python train.py --hidden_size=384 --num_key_value_heads=1 --parallel_block=true --init_std_o=0.0 --init_std_up=0.0292 --optimizer="muon_variant" --schedule="wsd" --train_tokens=401900000
Each number is 128 + 32 x the weight over the matrix's rms, rounded and kept within 0 to 255. Layers, rows and columns count from 0. Numbers have three digits each.

# layer 5 MLP down (transposed), 1536x384, rms 0.0234, rows 790-826, columns 192-383
189144172124129093169157127195097189099079138152120110115088121108069111105131126131074141109118141100099187140147145106148147135149123152141115122105155098084128134182146095185176117133153128125182161049110114157118151100138195109071155106051152129146125127132139100111085079134180106120137091076138189126177137073105162118105110133092127144129084087169102130168103138101118137100028105093163133175077084122149137112171171105135170181115086071201166102117101109072139155133134127140080140153149101114122113162120156103147149092155080086111104143139102053132165154117086140136
158086156128100157125178066135154195100173124120136134111161131118159120123139134137139127118140112169109116093121101046146174117136067078108177128158167167179093206191093095179136125110116078110172142137116126138139064052130103092092123104127163155126111223128190135158114121143081128121160138145107147130118149138135077210089122109167178128149072165064145109165125136156115067141154109146090103093102081135132168128118127082146151130225184139137119133093170111129130151149112032150118210123075144099105072147159160120119141154064107188108161078156130149136149094157141092108
089124142144128152126106158096149099133111118145140167144104147156170110149149175135214083125190178167155075141150123108087145157145069141117206133146066151113127141159118138156090115180119094117164139164137086086087122084176192091142150154122174149080134122138167124128126073098160135150158077132136136195141106088147124158120106069140067159115071086117095138127103134087078118165187147125082170145088136135134088102170102132172055046152115128155140202080107183131083146163136166122137093132096115127161126164110111147098175142067143104146100153086154100127156092108112157133
116097130121146097083123140137149113153156172159140182152135132123113095129092120035192113083088179099133086132136150142125173118132136109128106162156173160132097085146162097082127066086162122117095105166153205097121133099117142145101128091131173125142152133074161138057160116142109072111111077137151077194140102123122122068132151153132161159165079131172121132097114120191149159150132160117123095067130097142141113170127125136135123154119079098141117134114101129120180106092124141091121177189156123170148143150108140114154125133127180150119138143140131162113099167128082132102
141122162117134163157078096107158106087094129118165142195140153126132147087124142117140137133106145108128101154133108095179162122075115149119187110126120190120120140091109126092128144109101152099167102082116107108181176078137133142188105139122059093125083136115133073152136144057117117067093103112101161198130138131153096149188173164141180155107151224094131122133174143151166115137064142126115172155136161099135096147139131190128214169191145170083089075093089142085171117094133172167151190102198170108084166127140135124137120118145152071138116088216139173125163123170131134100
123163121080147212150104093105100132144179152081193119147090116095094151145087158126116148120179147092141134181138127126101092102096128138155107112106160161072112137154139111068083144141108123158182142170126127157169135101110085144144103162112092127168085091123101152091181089099065053073132107128187103179069150118074108136140150187154094130090179053103162095141130094098084078157155154195130086108140163168183133119144098144093119123141136132141158145146062102140127112119124129152174180153119079134128127083141123118120136097094125113125135167097129147095123151147136130170
149179164120176128120156179118158167160135084144171133114140076202084114127186034123142114102170122165157118097145142108106166144150097125150164120139155142161099116123111064111124200147146129141116136076129141104103130098098127151064137119089148123133153122126167083122161181132109131139131109148057146148125150092101148114094130064142129159165146130143152142165138092083187156070106122111125121085149091096126106149184070141159112138112180150202115125141162126120125115197165150141154159153120106130150094077108196112129139099148115133116153112163165077121179135101147142104
196146106118122152166146100110103062138170117164057108165112106115096136160145122078115101089126148152115148140212146104092073097144061103041134150131136135129134111092109103111131125132091124191157161101147088141156133093115245145116109138116143162172130141125169158123167124113109116100124149100166075122099129142104096073146084080142077145131144143089107108142133193082155158119070117177175155230073158132123117137189108080117127111122050100176121133102109141143094082236160179117097105081167019134189120088089196092109083119116153077131140133183114141114131070077138149096
129149118164110119123118177152115176186183205125074126169116117131147100134128125099141151138064105186143094158101158101171121160125106042138135136139136135130122088078112085193100139094176146148180117156109150156139124169129143133147178098146109120151130073087174177077151111106121090144141122125109144104138140155141121123141112132126093132130067140109133120040163138168128125166100124125125087121166127105152109154136166088151091133105105119149194108122077141143114138040095152104164132121149114169065139113091113163078077114102133113144120133144142135121099120144075152103
189083101115164142144100113086158131175122144117171158166137133126136137149122132153148132111158117170140169050130152108201126150124152146160177171089126169116147155166150222172105059163080153123127162119108118189126154157120123125090062097161069122100081092123112103126188158126047100096129062111132131170121063082134074136142151116138153142134108119143129181071145127118162147117176105160133088182098120131112115083053126157112153097125065156135120098099178087133097112150116166157103094074076207161193120162101116131149115110103137146144126153149141156167110152157171152109
111155128101089152182133129124128156135185136117124120120094147104149137147120112127127117133109165147143120150198124136094116082164160107137112116126094105085095128163064141127125124149137133114171128073128109113111129085149109134128176174090108192110095139109162136141126124082115088086121120111145162055100137159141107128130117098120123081116082118110120146120133133110140156140146091148144149157156117099136091149137155152159120146066179143145176162134100161140140085114161192135100153092192123165145130147113153199189148134085080133117123146066124126138149113144125129108
100176110168154095096109213157101054142130133154129176079194078090134122107170155132147154117154107115044153155114145077144128124086108117133192135109142117128131106066144111131150067114157099077159124188151163131114133120139122078137139152097116122169102132141092088145156132113164091147141074084106149142138100128103130142073082128086134203099080139152172084114127107123098130096120145162180155101167115136111135142152107112168139133118132118176124142144147174107149088156135149113122111140131130108099096151109111161120104145164174174081172213113140123048118121127179161141
128139202132103173120023124098121123102122157106110095085142116105129168145119155125180159093161088108159135139143137082142179131120130098137125070179171093143100111095086115137103090137141160133142129114120150116166095137122110139151113072032131121140109167126102178209110177092143124146112151047125100196089160063142160128134183123183144166100122103149125105125134065164092101168183158114148089135109155145108131109136132079165110138162175134172123170084173133209163160139115124130092151166124144125122088120140156113115158163093112161055111118122152115119157147106125115147
154098094116170146108068093089127064153139024168089100115107153144103168129158093190084081180114065144094112169120145140162084100120180101145086135110128082133114150116124106130075108161090196145125142189086163133190161134149089145086168174136122127170192131167078144152071144067179159108045193086130149082097149099188112100162183139091116149151158126120174111134114115108136179147201174125112140115107122073179174086105091155076135163123121195119097148166141145157107123059152092147064171159095065171139113116131094094160129052175112175105111118137141086147139143168093100158
097164129193154135147086111204116105126087121102174085053140075150149156108140167113173163142102091133064121121120108183186139122080195138114132109110059115094138119105126113121131089130124093114124069195090168156140122160130139180104051121140165133170122124093145130101164097150089107109107136140139143123155106079144104128131142160115169094149148149096097125100157167135151096150131191154118084138135168093140150122088100157181114105195184125080105179177148129181086111133184148149157113169100122089168110093120157159177158124116118126140120097104141115130120154078105123087
161134093092122162143114140061166142167123114135188156148091137165108114141102103156125147153151188184116129180180174004100078160124130128075115157116121155134108150104152173175138060179109121120047112137132092134089087131094129180102039169164076172143144128152112116115124091146150104059081099109073117147123183175162075127185132119095108131051129120051115083134140176108128119096092098130167120149141115127179115113125178090074152110209120120138155102126135227116158161083108134174177093183161137161151127104107150180139055116148180129122098118147125143197136099126111161099
121137146093143136148158139185108134095125086197149142148105109134109129111154146131135127121104151083131107072101097105182090164160198153110122119109129113125130154101093112154131115113114132209132117151174177142116050153039136136123054157107130134124135143116128139154062082079126086117162122076092145134111160105076103128124115106130090135161114100124164132155167172176137148075152125203158147162115081088108136115111108115120111097110159126068102138143106058107109143093165085132109113160167087097161090102159097073168136098108107115171174137134099153156157117149160128105
173144161158163086151123187157130168147137093121156162160165145125135057097158101127065122129115146118061176078094100122111061159229094088114142116117154119142117146181210076138133155153106150173152158105122181103048131102085089171174128091112162100098120060109165160175115135129151096142114078092115124120152162096081117135137132058087126165094125172094104188098132127168104145160126127111141103105158143098113145122162156122193093139099151112125132158138123139180138121116178123137095148150179122171157114072125159143145191109100063097145137130137121115096157097095119119124
083053100073140169115141140167138138090144138092142102121114129105162077156154106128134154167178115074061122169092143108157097120156095140132099096136156151144153159159127142141125108113134120140072119097129113176143093106056154104173102180083173144088186179118111176081130151150136170139156153078120117126168132092113121206044096169089093148101111126112113088148129123105101142129066115163106093182131159135077056083118144141115149220092117200070105179135147150170139139084121127117123119122113104136114122086123154136134118146145114053160176092088092141098178076136137159093
169055146130081116142212118114128153107187133080083173116162149152128100113108139217141117160102108122105151126097162123179122186050125162106109079191162120134159136132139108126104177173082128135106154066187160134071084194144136108105106116164111131160132122162132170084127160141121164077180136107148152156131113154120133133087149111159150115106144121102132119109076218145136124158184123112097059132104105176113137159186102155119121127179147164159120136061105143119178116115077126120130141100084113212129108154152112127084190140093134092167130126139128110167110143107152148104
151183178165127078102164097111116123148126119109129139128172095116177157159087150125173089140125096165169157103151130086110132176067098138099190110092100087121172191152106210150153130121110115135057147143133141157120111179118088140116130106139140159124112099106114107093122140145076110129115059077113166107166080110167148162093143162206135104174112124119096125143113157135176206167084126174172086153116146129086114143093087182123132118067130171196148131120126124073152152178121118171124120119129157055063129173090185114135041101127130090134196096112157147111134132096171163139
114128092096061187188111096180159147115135115151118110178121112143098131103147075081173101122136134144138152140150129164126165155087110121156134177097097139163178103078159121185156104121160172101159093195133116092151151129191142251142090112136130082121144140119102156148141144124140129101085143145153174177094108077151063094119122140126217097113111145118140148110091112109092167078071127132173103129135183172149153098127119134140131154141182135082088125142144114162109067196176101181150164169114196147129154123039103095175123078126174130096135084041208151146066114117111107144
176072135170056140192178151121118127092113095165152153153091161133154165119110115068189077161142076173152120168151147117119104101099094160176100144113144095114091200164124152154126102167148132051119076107203107164145074128030076157128159119150119245080121156129094175134150094183161160181180165116104115150145171101179050079133136147150162081179099128118149120150122105092085171102120155142115121101107152111131082120133096164160138084132077088159142114180159103180105140092107137167112159083117105155064109149138084048114118116112140133127181086156042098099093169146133160143
148031174072143162110158128113138119127112100068104058136095134151128130166168098128145149178132108126155142164127157174139110137089122110148098115111148122135105189114080156095107169126128159116134111126077154104166107099134114113075122105074121094118117140117115142166076144152160112193123122174158148152169110096136148132146135091121090095133102066111118068139163122108155102102074125152157138156126163170166181123178114092088143101162116159175160159101114121175165113160174152122111158159170115062144128140110113080166080097112135119119095107159176114172065078143067159169
075131129162129141151156105126120105148139150119127087095103125118094079095149169113127159146111140096153154145136162118100138132163080105101165096177120098101108172155146114147171132169143102111148162158209166128133139130137144033153126110136122147115149093138145129122074099095154063136171150176064138157173115118181134138114086160124213115109154131101127147191102086137058059129153121146147138106150111154086090134134127166115083072084154117122147111141178138157075110118151161119129105107162128097142137124073171162116097106081171158113102205136137128145172085146106137094
169052102115147160087103173118125162148159146192109197153200190186164130151090111250076146150130113175159120158194113160090104112110099189201160159155217089151100047188137138109151140115094168135129106124190150178072160061094089113116099127104105227181171098154046152164179113121152154120158161102163117187040203076145115105070124063114114145117145143157130136120168100098077113105145140132121204115189152162151068186173063097113139109092164116102199083086131092122152132221147114139150068214107125120110156138076052145113140157087116198101192115106097143021147141158146115116
134117095126139135143128132119110117172131065118065090139116107086129104126123079097129097125121113116128117128163134109128159117184144105097140149171163178138141148119168138155122099135141136081118133115134153079158121121073130140116163085122109132101119142109117168144155143126089136158129125118183144134067062143120083120129152125162099131126125142109139129130153158157125159086172110091103097203109125119100126166150078155137134118150085160177100192150149157181111105116103099097162125119141099154179110100159150116097157107142152096167154096151137143171127135106147159180
116123153126147135123124164126064191161118112097084201114102118120135103156179162130120146157159193104161110104058158127135116112108137122107178183164124137131140136109120152135162155109145104091188079104100125139099121148127143120118155092151105164135090102149083178127069081122131149121065133121141149129128157157162088107131176110142118075128142112162167107104099131187126156114135161132153159147176135121134106117093119084145131093082142197167106098103190124093112159162119129184137165155120142090175095151128128093085108110129074103129139123107140172180129127123069124124
135136145094144165115136119177112147167169086131140159108108137158135082105079152096120125133102100148110113126138150126100099113128161124117135105136082146039163169201165129123127164113115184171141143080202097154110107051151123117146157146098117115110149087119135174128098104115201109153176094074072168150178085108113083157135099153137100093125164113156121176133146133094108052100125148114144097138165122125182103067100089100127194091097110096095144109069144176130129114109078172084118117122156093102071167130108162104085126108170116093095136147166212128141176085115091178113
089136122162119147117156060091202126154139115109122146137078167150111162140117109108118134159075142139152135165169132125161120115137172148090123177130115144102131153140101108108089121117153081143171170162144105083099111121160175165115115112190147129175156149103141125146153084098139182107134153125078166117155146092143137112113103152152103107127171097133078130183138110155180155127104124124116104133121159186155174112115178149123167146099109143142156133103152148133092093110108154118147126093105147181096155139161101080112124093147097111100075078112158092127154180142057141124
081160143128167182101181136147123106068178099127148129118136137128137112115164092164156105122080137151147206139120219153108096085140173170154063093079153137086115121162115188092205134085074098081158186155130118151174120078101081094171148056139157083111101158106184197118181135131127078146145144109042134198105093098114087095125060166090127124149156125123156113180135142077063124095093166117137159113150137170120104137147100191093125117163091122152169097103145127171095182137120138130173161101131148134144127157123174031101160148081060092151180154180159097154102115086103084118
113111153172208051071149056082062159141086227124123104157091141156101136169079148116181121100061130121157131117116154114138187138024198115150105145097177163174100072172087108088135109150146149127079112157122113122126101080073170143133210107124148128152126127147161093143089125191085128096130180146184106168197115144115076122114107045204175052119107122101150105111122111079143067122113116154125105166065075138123150111104200091212138129113119120058171122112175118126129138179075162134082128042162070136105120073083176171096125132126190113071130087114174063181102098140118053138
143131125126158115122134121130114159168144199110110139118107038224127163118111146135138058136120125102081124195076051146080142150037120164169155099103099177140125107168084137159135105125088124167105067148124129104166084188131131110073072143139084135146222099160162101169130146116147176159092080094198177123132180153102154109140124106138201130149099182077112098166163148125120114185168067197082141170130166108123098106101120151074162189146154117053114103078096133130148149106124057129148136109130155108140124142126159127131113130155121152091135170125182144053133180119066112124
126110104131110150091129120116098162137143069063109151138152184150160101122113132132138148102171125126141135091072113124104071095109124132176089153115130175125148141107087092148066081146141179109134084094142129113082098138092063203159170114211182084133150100086215134108157177098129132110107148141088097138095119167186161125089152137149109082095164141134112174109068107066170081131156115148138183161142124168107147180120083127171119165119130074141164150141121121115180204135138140133159136131080108134089091113111081090101120090115125079129148138182130114134094148124146138158
137208094155109101152142102161154108180148166085153096140131148114115169150145110069072072132063120109100149113111177095181148113132139120158166145126120140123147097176107097098102132149090159144134111119099145155176162128190131146186147091126148125145126148067146118114097146145109061165121128063083158160123101155088125173154152132171148069128094204154091109146059107123155140135174133094142119163099118193173115095104178074181154125158091113147140171119111130117128169158148131067108144154147123111131199131134144102068128078126085185123138079068154129135176103127098100122
147138088088137138116142143104125152122154077115146116117100180047119108170131082108046190179115149117124097085187149112082134095104128148152139104098154120153061165126085087133152126068104111067076112167123178159033153100133132096095091083103073172129165131121119130093157132118182125116133122150147096163178121131091183151169125151123141127120157150206107116143133116148122111145145165160131178139110096176142162114078159121091116160145046140083145127086158116125147131072133165045169092224122124149185255078142138134112130153134098161114068148115102125205145118115080209057
105131090118121165145123160139128117128092146128120161170097173128165113108089092119143159149153135126170108159125102144134059135099136133115084114118159073119141134129123135104137052171126058084162133097126110105156142132197197137150172146126141104119121116107152163105120136185161140102100143106078134096124085096152159106162138116095129116100092180124173183132081102090148147110179100119114155095152073128101158141082118143096170101155120096141124121141142114144194179165126133155129150143126105175098164107137101082095095183139077184147156160145108164148175093065117155120
# layer 5 MLP up, 1536x384, rms 0.0875, rows 791-826, columns 192-383
122133167081082078128126115171137154130165140142138113153187098162140128130074097158104143035103156140164100117110156149147153104062123150115130095141150161111108068138128119153135160070096101118110122136127084132148162088156128139118104127109108152110092134099162079136128122110072116134110139139070166124092106135103138146078159115105104124129145133112098121112150102119146099136137113135137139130083143120148134109125123135006075128121201178178118140102113070114184113170105100187164147097141145104137113137159116201131097119210089111126140147133119130129074069097153062126
147047113097135166126139061114111151121099128152119108170164160101123129186083152107146133151130160059119203177080155146134103080123127159128114185107116131098178128083159117188093057132122102058171085120113120091144136125097184136096150065118141073109088143185153103101065071124112112186101119117147088126094123140114164154123111136087095117122163148079169141110145160147152103106138113139121151112073149136130126169138082148113112124094186163127100111142151071107149059114106073178176064134126031063105187151109102129128123134147102108124141106146127141230084145130071071135
104108174131117140104081179149123116192114121100160142099150113132085147090123124124136117144132169150095124077136123121148134107168094125113139072091168132095114083117122156129152102160165141179136124113113099125135153111157174083109147148124120134095091106119126086119125140128173144159078147178161140148127157106110206082142128152099097158156127125109147144137127136125128115143135077180124118109128145070113131179104156109076180048197147152117151188103083125172055146105143127121111083098157117099129151096054134147132099131081110124153130125121132097129118122089187128104
074212129158069115096152126113110190097139136113177120118101167145073135131125167133127122121089117147154098076102104144158084113110123144102094117149189151134117177094133126146067132091192100183137074152129141148105119014126104147131109184183149089117064126238146117148165149155043133111112158134103102119167148123171129166139094130112076140090088134150181184131159145173130171145176113055145153129092100195183115121155095085195108116155082177158093129143206072069164185125057096071149188114167135134105128129186207174152167114149083092114137182110049102116128091104068147198
147122120163130154120088126141148137202137115110071037110074062075134113136150157133152123172155129154128114162128105149155121059141106103182093113156144138112123072132163133143146157122169120150083188128158137104114049122120166096132191055129150152101138151139148074201106164065158127097131166169112223129084026087123162078141062093106101163101161203124136162170177169114054105100075164168104125156118164146165100152136070133094150104077177105070115102219086151161079132144092158128135199111065095139101147136073122143156115115141175133119194117101154120044090099124084144082
145154090124119164123121119184173114175155175055120116137135162107130101131083103116110163131121124099105168077095071135157071094120145144143146072083151132105133087126142139136114150177091153105099115159118067103134144108114089074087208135128139119108110135151133132094134094091138098115082134104162145093148092116162123161164158166093146085179103108124127149124051159139156130152185163105121162163112174085103126094130136113111120113133128159142124095144053100129046088109099145125137141079070130068107152130140137122178122135112140158137116144118131177182143118115209092164
166156164185088133144082176126157154087119100092145093141159110114120116140140074099100085164104158137116094189128148211155136103153129173166085136160147108116130167102146155120129121073193156111157118158107127098142114097177117142139115108179076100141133117195139134067141106149185143036026184076073135143128122067093132087080097079109189126122157115140195105207194069122105216207140106176096164102126138116140150121117134133132101074154116148115105162151147144121164171092117171175125130139090100137112028100121181205137085140127129148156198186123084064133132131165098152058
146146148121110123137099189120146164116171169112183153106124122184127124130116095117131143101170090163119168152145162135112162140179129119156149156084129159118097123163159109131107149135123170149160099120141122095133113126138112115109157156130115129133117111114107087136119130098106095132137123163115184156157151126127136154164072143105187146108146163096102097131129100103140114181154141075112126149058104162119166166113163101120189132118141141108093155145142137134167132123117155127075167122128140142142157089084136140170101102114106127146104149109161066151111108106134170120
116108147125150082133105079154092097114157100156118059121133159080154198186144141168117094119171159135146116140140136063143169075157159118134094117213195122121156106110146134138076111154172109127080157140130135123097147128070105118072135058090123173139182126166143154185131150189103114124155159175143171145111129164044175093117130115073150093092142136200073125168143092131099119143107088139119111165149133091154132131064123092164104155139173140135116168125135141127091127101133072136130141145111072157091147163150104116103133160194082150191216135105174146124123100100164079130
161138148115162148096062037205188097099115123094101068113133184116111088134136141116099120080132139076115053091115128164197209129153141075127171171102091079113146149136197164124129118172107095138088139125157139131136132132176115158081111147122127147090121161152186137157104195140117148058091124137134127109095111100101192175113105124123119127129109130112124128147137113162117106087180181080135148068117102125098124098146165104127132114121129213072136117166081130157116135119137101184116142121100107106198029135139158137116116106121149133159175164165102094117103195188169103127
159152103120160117169083106124117106125160109124127102128084125111114131173137137154126147092118157106076150120141159109188068171143121119090152150123129090109099118178122120096166177090099124129179146112141093138104117122094134044090142155159182089093121137114104100169154119153166136132112118145085094173128088153067103043133169150173136132108078166130091156106111145136120120103157109128151161090142168164147141111146104102147156142104176111174127046111134119118130139128150146153092157119109150144101158111106101112148132134131129130131148183054146115130125121099120176130
088106170127097140070136137129173133069145107130129096148133120115138122074204127112138145047114131075068132185166140118179087135131110090100096144160111122105109138175147155148119111138119115090083136120169101114107108123138176134172178126102128048099124084200124117145121144089182114112155119133116151156153111115139140115145198067130177102142142122220160091116110157186163138145151115185141118116119165126084144130166136133075032129174170176138141179080124126102169086115188124176089097094130155142198085146148132152129090118142142121125182177113135118114164128092189110099
105176111204117061134212108168081155079095187141121148130119094143173130122090176147189151098082147125161165120190149066110101163102114182103179153151114166145173099130114124179210136091171115080138155035161097099108115132121156097155140110135189119090156146108168108131157120159064151119204083145096151181157080148094128139185104124108128094110155095146151155076154165132095105121135118065085149153141137141114116094110129118185174092101114041081109145114147137104152127117130150156123171133138112144113132097068159139109152193103116165159133103136152093162122157045178083133
145152100125171141124138122107127112160134146139094190140094071086074156149117126107149131127171189103127194125145106178099054059163104115127142076100158091112147078147097093109111127053151159124151087120095102130143126155124115118113124090151145111107120128181138143173121091130105127130116118137167122139133158076131102142139136154137089104164140162111119130187128116180091145126132143147177143197147111127082158104092155119145130133155144089136104082142126137138108106129104173180144196172166135122141138088093170103145158121127115092125132137108120132191125122124214123131
103119131153076144166152204161162090115190114129119144140160107166153136141062111102111096124132129187193147200176202080146114171113104161150171153068075139075068185114071093154114100087098137124150109165151069100085106125129160145158148105157168175199160153152152158133134122119169043097150192128100108145188106098176078134146079185160120187143132093113116142116116081113150096092116078155151161144133133152117198101089190069051153063159139115137082146160124135154166118100095181162159126146137144173140157147121144238132099120124129109152108123101085086114160118106159112136
109157192177095151158134086180084152130083162076142135171125143089124129118123102126144119159082127094166144141167168112087198109081081139141139129192213132162096163140037114173117127112150106125133125113106133124120129210100080132166139130127100131154143124107141122195099178120128182092111138157142079122168138102116136116141121122110140146160141151108127114204137179117133126106097145122162160156122116125190150163101124122108126149092111131112142160146108135149102087095138066133116118104140131037134131068149115158106131104092058138155165120150142097158150074101149134171
080151084197172105104164119102098125163184100153113097187120106119133165124103135138158149060193145169124085141115125137159052129089105126178106103093090146141137137156113229085080098138129109058093114088125119085134104112144164117095156157161139233128168180149117071102147141130072126118108139118168087079097079120105086098087157117113134146080120141186128068117205105072143164075071142119099105177085092122137134128091113109128134119142078161230160125172148088133119142138095110105131100144084173082107168155172129163115167137134125129160094123115141174095188183142140102118
141157112167110149137106145153157202119151162108122099099135135121122106162128179127136101155163129099201087104086141199082151160135175165090126122075118116105099118127126140172127160108122162086094164141117167138173102102100156154102106132152135107131149138072118113215122120145078037107133103090113120114116162056106126138144167177129159189161115105193118146143107139143103097074142139117105119119124117146127051082138123116040110081126151121122107102138079115187146125044124102158053104114152135160108123192091149158214126130137072153126151080219143090174099176164111093048
137166152097125070124107137148092121106121119147172145144116125108063105122140169118169119173158100140099129126172144148136124140169086116097170170087068146125118149174129123144109125142130119132123116128138134125139151092180159184169143114163146156133138139166128119171155130092140184160116110168149184084158119108105101087110117130079136139121109152057133151176123127187104155117130088128162130111097104139138090105098115067144118174146212109115091109119057135122133158087128142136114144052097080124096147127120135110122146136173170110143071141134158139172158102153138077141
122125123119154164171104109102197088150181110208111151144090173157105090096136177149090080114102091076086071078130132156202134173090085102110084109105197107086108089130100051155149168160147157118117114123083151155141148181142151126111119125150026071134078083146122124133145155112152073170141141165172213179106166108089093100056119148180155113118096165101089060086104094127109161183145173113184117178207123039148065095128150128128133196094088111110129181101117124082101071086149143153148188099118113126147148111155139146110183224086047124119120177112117165163132148137150084136
176196169153137117165139129154111125121091127130085071091140162138168132133070134036194158128162136171081085086142083195153075121184040160136150146096115047161098153166036149151141078147071148092172091131102119162141117143134177151128140119159146152094124148142087140140152097079120162139149124117072146105164077140124106083174088145054122118138048144087061216150169120116146141164127124157097128094108161064167128130149154114143116169157081117044090106073094127119065127134104061104093154148113128141126177132105164119115153163124090213070128147145139083138182118157114100110
200134160071117083144161134105146039139126157133159140087144092109110112057101143106146103155109130124136081103145125139126127109091091102125156165169164088091098132086174137198166117129127145143030085175133097106085113130144113143144152126126167138041118123169190127081123156182155116117117056151147178090103135108166065105090122120043097148124113145152187176135088151157136155110188154084150148157179099085141133151118129108121114166195175133131153174127119135150144073115167153163085130117083112093125142106073135130114136120074152120122092163125167070127079119105156105086
090096156106145148186150153153085121122120098078103122117159171125105149074111167153121130129104150112135114120103159126099111140136082145132072074099139185139141121139099143166108172125116166158147130151134116109183126118149173127143107101146145081123087130181138193171108158154116128102145111109061102146161114111135179075120172100122121137112157186182109139144152151079208110157133067072155097134168192165081138138152132062120129122093122097101115117153139133144122156133111160117093201144138102128171128077164163143166065139181132117143166166178127147093107088101088085099
120120105185083180126109117132099086194127135192178130173118094123143099092069145080134063167106116093134110118158131135137123141139143117109137148139127135158113134158126119181136114074097166114077140126054156131156150144118129159147097155100093116100125121162116111080124179185106181140171085085138176157095110143116105174132128106122116083129071144063111168139129158093157152139126118129085146135151154126127125124072083106159173133121104093081121108174161078104100092148124143097101113115171104084136152160147110091135151145182158124132133153116167129087101091136103220139
058114179180118131152152136166096094152086102035101160049116102139116115095195117052184133075058178093149107132094145123253151121083181126126106108100093133132163168091122152148109097160140144081152111062012092126123095211168153182076143124184143096063164139097182141091140135130130097083116128156102166118167110152102155160128110144145165113112108156116088221077081146164141130122097147174123121186049111068088162056108186090163132108181144143083135104163139110154122138081085145130147186129095214121111109113118158141100138137109128107056110166072110131186113087081073123134
101128118109163117156135166090124095118088153144155132143156171142129140157105147134123110139150128135131146143108149156116101113144123081178171129105117187090130117142093121110080113162144121145123153127138132112106109181133122119128084157130071155132192141110133088135136123127131150088097088132064145118193141062095140062164130134078180144141157104091113098120143107115159114135120166175159122095130146164174139068117137060119144129142108155136093097119108126139153121166128144141146111153146107137095122170082152156127160132114174086114178114116112058167089110078140127142
098158137156142159118088129125122097160111126153166079136140144133130149170162122119132085145120107163117191122133080150156109134111110138103115128104069108126151146144097131102158118122110132199099133094113097120146138117094119191148136135133147106104134170140153124098133122191154137162134148161110177178204166133077087134103119141129134144116137147155178131083111103107079119111097115148129140103155120116083107131102128129174153099069112116121109164129092127120143120113164099132168123092185141142130175136119136109096124114186133120157130073133132164164090135089130078119
124128179163191122092132124180179136116147153175116131068176073108159149114117142122160174087152171142154054112143159098113156205086152138137126232154121143106144157112113117094152106080112096104187120125195124057155133191092089187157127133177165148146162158130117134156138119054180091132102054207118108051074176160132071127121148143149078162083111140109137175065137167079145085137117068141126118101098105110094060114057091115117148087052156099084149145127171100101139124064125130139178120179138128138110126113080151091137125085129098159151124161122097123145137180077078112152
141151157105145182093093055107120094133185123133095124095161141152112094091128134138068104178111132095143137184135106146127119079162188183108170150074167126146114097128110131179138111098180134142147093146156118121157155106150090131178122094132152135132128136124089133155122149098119052157174112161101114151174148094112157110105111201130120145118098089126124117138102131137071126144087123166125132086122114188089148128137151133095172087108112160113133156146116112092158169138143089118189108151072124121139137134145160144129125117165163149146177116137158149093155151154142125055
142140135190097214098084093119090113086125091094146126166148100114079057063143096186153057152141114089099102122143103085207153100135124129125137147092112240143103149165166133112153088098036199124196141118156130119166147096159176064131159127127150127166135132154158165132155119125135123168105119166099153078209148122111083118129102139138029183154137126152138136113139147103072110109128141077134140105118129157126057071213156111171160064128084151192069114087103104081135163161117127161122167157082172136129132095155092100164186078118134160131141195088179110114152149156082175129
078125152159142157141119110144134150142111115152114072067188093102170150145087118106084143166165143126126120134154095108142167078154137129125088117143082112175099101140102190160189146128130104099096165061188112145133146080147152095160124108070133138086077077183147135082127108147110119116135144222087099142149060138138077200096141082149104095161087096074050126185108084108184119152127111111113069130066089112105141199110169123168161086088130146096177165133127196103169092134159113115094153081163109095090126097166109131141112090131128138110131123129165111166096117099168155165
175161062095120137143109140140136122113087100162072112148134109162119160108112163153134123141155119086133113160123161084085141081163135111133082138161094107153139090155096156114117126106163120146061180206140125157094174090115155169131100088161185153098151047145113053104082118186111152060131072158089138139120119138117146162091125164123116159133133143152068123152049116155098200042082090115168085127155075175151131077100173126097090092154079079133165204082123203129056143106159132059135125094135128152141136063109127126111158125087054238146175125130125162074084147094172144182
132105172057160165141126098092136088211185105081132060154126159115106116149127103159131087162182129112116110152151116112108161102100085081101120101128166159128176079111102075129115115104136167122068148111151142157134165183128127082134118178133116123136148180073105132152093207139090138127150068113148147147099127172138125138130179105138094090092136143111077124118090163126145141130132084107122129111174102103072143110112099083141136202157103157160072135171122107101139117143095122151121144125114154128180136112126142130133139141180136111162124200148160113102129094182119084122
122133208133107080072138138113085132110078108174115114111130149113171109062102096176161183130148049155153145114055179115119185140132138154136074150157115135148132141088128115181161133084113118150174122108183094138055091118174137120081104112153119173195073123134137115068102101158121181120135133133123140134134183124200118128143157163124089089142146189150141162132148159111073145161163109112147112123116143126086095167163137119129082139107160163143109144135122093121206129154093146144126171091118116131138040198066101121137102109118171137105141119131119149167117156115129170149
125163114149106143088044126086149129120097132111153182130172190120155094057132140193069112118125109125134123097120123104114155126109164083166062133155114140113116131138074166114126110126159124129117142137085111073128164155159155093085159111100112159122156114162138125164188090143118122140088120119168089157144133101150157112122163130115126110112081100133185100129068119183194120130090066083084128152102173125103137136130111176207137101080121129094133139163149157142079106107055139082178149160099144132092149085097169179112116083159114125112157155140108081171107137144086100100
141175152144160139153099109187077148135132137048171102081198122065117110112169112109088117135118047135085128095152156122091103143144151149157130065105078139160055131073102146068092112173094100141106130119148113145142141121177133102084146142148158168124102058140151141088146176189130071151161126113118121129100104117116162133123163189127186086080123172142081108164119171131089119069124154120080166099120139128111098073123136081109141143146122088147116176126118166136205147138125120116096114127115123057123168107136151077147128145140155158181146093176139167130149115120113130086